python train.py --num_hidden_layers=14 --hidden_size=64 --num_attention_heads=2 --num_key_value_heads=2 --head_dim=32 --intermediate_size=256 --vocab_size=8192 --hidden_act="tanh_gelu" --norm="layernorm" --norm_place="pre" --norm_eps=1e-06 --positions="rope" --rope_theta=10000.0 --rope_fraction=1.0 --qk_norm=false --attn_scale=0.177 --bias="all" --tie_word_embeddings=true --parallel_block=false --init="normal" --init_std_qkv=0.0625 --init_std_o=0.0625 --init_std_up=0.0625 --init_std_down=0.0625 --optimizer="ademamix" --learning_rate=0.000962 --lr_mult_qkv=0.7 --lr_mult_up=1.19 --beta1=0.9 --lr_head=0.00762 --max_grad_norm=0.5 --warmup_steps=221 --schedule="cos" --final_lr_fraction=0.1 --batch_tokens=[8192, 16384] --max_seq_len=512 --doc_mask=true --train_tokens=92980000 --max_steps=7940 --dataset="wikipedia_en"
Each number is 500 + 25 x the weight over the matrix's rms, rounded and kept within 0 to 999. Layers, rows and columns count from 0. Numbers have three digits each.

# layer 4 MLP down (transposed), 256x64, rms 0.132, rows 188-255, columns 0-31
463523484476490507501489489577523492518547514478528532535471487532531463494509477517452538532486
517489497494493498481436480475489538449475471492498480524505538523538500485487523478496545504541
475504484537464511487495461450489518510494495438506486536527524486499532516541532499526504489517
498498512487506511438541482500547498518498494512521498486488514537476486518526504502534515511464
451521515518482518499536487489508471523475532495544485503540495450512521553523512482485480494518
546528527437470485443488503506509491508523514467517508510508499471493546538528520487473467483553
483507488508504521498477485480513498510554516534479505494514508493469512510497507532464498525524
508473405468510508476540493518492534505541473479522499536502491523440542501538516536544512537495
521486502480456570495516514514530507496507511495472526507502526479501500480482467529511472472472
449482530501497502499560546522518502500538480513480481483500478472480466525549474523524507472497
500510518501509522473487496540496509492535455486460506462525497489460511513502496472523495501488
491500463479498505495463516469491504471513477519518524540471525478542523484521536476494467485461
531456452456484505497509478461527516523525565508573458489514534489469454484478479526563542496551
532479470520511547461536506496515526508513492539500515472498462502577541520493529480518508505511
518517491487448486496526521521512534507559507531480478482525481502495508478521502472483483517510
476510472454481516504526490479493508529549502485501519516504499459525500454520511520499485475533
500493500494536491494544510486507493457533498516490501506493516506516495521512505482484500488502
493493467516509527455492496500537527508488537484546507523504456482505500505511494489482506486493
513492478522543466503507474530525515484476505468493495533511575523499466506513485480491508483501
530460535516520483509477516531508494504465488463518538503539471497513494475498475482514503449494
488499447444510542474521516541510486483499472488483510522519495533499473517498526531501499510467
488483521465519491478506538429499532511455472506478451456512524493464527461459438489485519480533
506518508499472566490494483503516473493529507533489519504502508535545515511486516499468484458485
467502520525531533526499511511496488489510515472500459533547515533549495472521486453498471439480
482459499453510507516507486473473437500502513510546515482500534500528473531509454512527517490505
496505488497451528473501486510503511483508513512522498501485506517450526480481513506474531521533
484500519487525494528538493504464478420498526510513515488502492547464511512501510478495521509518
513549526527486498514476501459509516490513521536458495532503460519488508486517525500485493477477
514468486496493483496498475500454500539506481482500498446546515495496511531463494469485478478488
485451508490501488513515500432502478521526469494526509463507528495470534505571523457484532513482
534522507510494456537484481456531515520467499493522530519527520519514462506516503528460494469490
498528506504485527512486487489510533497500475549518517474518473497498514502489511475505520487531
499502463452500526535506458517551497484518534485541529520518529447494501466517463464481507529518
521540441489486529475500503558510528516461500484526491515446477519472437494469518526518481534508
515505508529479519484534501506515508497520512500454462489514479484517450485496515454502549472511
511484465472485482506499483523514507474524456504486539472517499459510497511506508476471520500487
485524513477483524453465515463511511535517494490488521439528452499515508463521517538514484509512
505500517504489488502503501506490504510502508528531547527476496513502519515490483560514496516497
502487485457475522502512526513530450507493520515480503483518493509492491506495506528499523472491
525478452488489535450490474539541537513514513486519502489502477483488498514492480491521531506526
499501512460549463525521509478517454491505481490460475514484512440537496472547469492547537477547
499530540507491486502491467461502495565499467465494511539489499458523517557495474517462498508504
501541503464472511479512513529488465515488516481503493506526547474499478506473516486507481473483
494470500533499462525504519489529503545502528500491459544444520491518560503513480552480506499556
488531516479497525533482465564511512505526522509485480503498547477526463500492494513503445490505
465510460473533521486490518573534479482554504523483535526468487494531469479502489502474508515490
542473462521485509536468487478539498538490506486499533456536511505521484520506491472525473508500
490521567497491479465494484487484555510507454447514472507473499513458524472505482500528522502475
484497552538467498488499499505524468499486454502468523472463509469486512499512526465491538536503
524530515540481477452484492493491492536511514505538496447516529460522490525492501504511492477492
468452467481473540475556482469517500489474485567491561497486468545490455491543512517499508533539
496450479488490496478466510516459527524516508516543521496541493523528474501506485533489466458479
498506508479491554496449518506478508453498505493483531574474459500497475534510498564511541480500
528546492472479498480479495496492497488490495511495499483513515527470512500453509480542489511517
489515500487497500542551467518519510504484497492519527497513480542510494526488471478443523486530
536473493542495450457518497484537501511471455454469558526506477506494524545512541424427500524467
537519465500500500490504463475501528509504520524513521495506506516510479508503460505474499488524
505495521505504502462517517541506493482483499490504527484507493525518530478462531483508512488497
485523473492520508534520482535506514501529498506568493485485518508498504507506517496582482516500
494519543529482503495459519467486490490494479505543481499489508557503499514468500508499479496483
528491504479481508516526484526510554482468477511519577499499533508497526497475501501487469520574
476536508506496442501511501468481521494500508477525492506523550503504524476485493490521495497508
479469437486515494503546503520504466495496504513499500495480442447491543509492536538534519506556
497490502483493491539507541472466531487533489440508534490503525495460491511485499479517488497469
457513517461450558512486488454475495516483503488471525513543495495479487536521490512497504476464
460480494512498541514491568488473475520540531472518514462503496539479504476486464479515451531507
551499508535429449460460508447527504468485490467523473494572457491530547540467440523510523537547
509530505486470484485547504516497522536495505560493483472455502489478510544524545530498478489521
# layer 4 MLP up, 256x64, rms 0.178, rows 189-255, columns 0-31
467507518489486455479489461496503516515507520513522531509504509449479557477527492519492479492558
484462535495478469493489500476448482501495511532535462530511527503470491496504471503507485507570
492513517509441485517520565472497483491466503481505478536471499496488488456501503484543510522505
512484485512446465487491520506489528507481500478477517507514495423558454482487469479514537468506
500510507545477450483452474435509526431523533533528476475515559485533495509537523483490492516514
511490491496493519494521469521480472501508489475490506535450484510495526490542534500499500496517
480534484476487520486493528483508538508519440506516506542495458484476539511495519511472469524480
517475455530523504535478486468495477519458491501527503513511504535540533510466559481476531483533
483465568524510469548470499477487473547475506535489499518455503486521497494534461495483502474462
470495545496487479515454509477471488526486550507469450502525493538495510529497508463484453504472
504479535541441478554512465503494477504494527515499497488462505452470501505541505533474500541492
477513519528527431513524515450486511483507479494489498501509492527487508525527491443464526491515
518513485492529520515503509502483492444502518498483491521458495450515528473500539465508462503524
497454496509498495497548513498526479510481490500464511477466478515508490498523528534487512486510
502502552509548506529484494499473531500472461531509513504463463503504498480515492485535486497493
505509517496467501525520488508483512514511480489504503504468475509504516515476503502527479489500
491475489496507519533490527493530479479501522559421491499496521514470507507475516524552506500509
496492519476491501499509532454506466477500511516504491497460477472514553478469503493511468510494
466507515468549490559498515473528490501493511516457515518513568521500489482482464501463503496520
528506484502517427527494498445484537451500474498473539498464488469514517473491516469496500514498
473479457504525466510476566515512454482485489542445501525484482514474521466464456495545507468495
461508481479553488480557559456493479504492513516488429532485471517463493478497479524550518524535
493511506507505513502448522500442483466496499489500491508529478514543506518486503502507491489576
543520533513467466494495526494490493511481452547474482513476504519495553482472523450503527518485
463514519539489508514492514519482543457474489533471502494531500509496488431490455491525488515518
493505499458513461517497503472521512510488477499511493529484483521535543471457520462482481505466
500504541509515483497484488513462496458553501523463533507496560520508461488476518474484539515523
483541522513529444509494529486483487483492489530494502522459510481482524534546524521489498485523
517531462504474506517497528510510500486532483488441486534509472464518470482481480480482505529541
453499492532494475549487484498517497489534465487489472539488511488525487489491537489523476542524
519498483470470514496502485472502501472530501506491500526456477484477506479471533497533484520530
494516445498453515546493485513466475484472507510494499534491503480514499451480517487506496497499
538516485467487486526483496474515535494446459503518508514481474541524554524458513471496540494556
492513469490522465513478481485511438518543513486502487525502582490486540473448509450517502530524
511505538512507482522495514477522472520471478507477449493458515505543531505484512558497514489471
501499497479502494526509476504553486496495469530475441573464430458521500537505472518517520493525
478523492460478483519475501492523492489527488480522465508525495509474523546513511468510524492445
524459494506518478515494528472505514483485484519486486499431479499546506509536493495474538538498
498523511496534457507527503485501467526490474491488512502479512506510532470529535533462492478520
480518479502549501500488533460524503500510514528484479494485531506528486452511494492508500520544
494518519490553468504483507467479519418502469516478446519504523482501521505540490446479490509509
456495518480524523542457493484489454505494487502513490518488475485507487510520503520466519502516
470462535517513495514479489531485509543499513500492478515498465476549520504506500500497486488528
489501467507550514504453535489507470473512519510507514473516472474486528533467499516503545558521
520493479508462516531496487520500475486500430503469499534455550510498496489522534474482523508497
506481498446531499531507499510551489478461478529507482561462509504477494484504522508519532525511
474516488492521462540476502497524512468494528474484480500482528513514504534513534487434523571483
514482519485520464491447503510488540464523502546491509498502524474481533469471482506493508525540
522524475508504488505465465496551481512512489535537485557487488481478516464554475463518527514512
453497526491521501535469474494519490510510466537498483462501482524508479502440470533499505573512
471441485511528526516486490467517511493528473556495459489481519488485504507474515488462461525553
491478509473480428487475511489429518477481467466536521532484519472518517487470517505498495523506
516444500521492511511494519527515493535467489465510509480483495495511472499519509512489480514495
515492496530493482535521490518529503518461500516475505514522494517524467499512467508518514516504
525517494535482469561509503461464523527500488498493484525489502486511459473548514473545449506488
458508513509460483510480533507495436508511508519489478525509505524494504497502491495502482561518
543500507485526472507464505507531501494547490497484509503501567453539495492495537471493496518517
509487470503500478488481475503502507487488520528522471477452483523487521429541533452541492569504
475506475499540511508536500487502492523517508517463530515503489451504507483520516514489486493510
522518452524537493496495478471469520501494509535499517476444525471499559450493536492479475556545
469510464474504503508479497467484558471501495487484500501506498517507520473493480474501473521481
470436502470520470534479481534473491509489513483460474547477548462516554501453527514515524520527
533483516522525463479519484515533473524488520541469495518500469473516530498508489482498490486491
502492491490493503504543579483465497520521496474491457497474456491509513520520517490529530515502
496465497469524460498489513503456490434532514538504475481504510509502526466430480533540527530522
527507517497508483521458540468541494453460492512563449509500539496506490492486512469499551509525
498508532522558467508450501510485494534487499490497464519467505491501493481501448484487500480529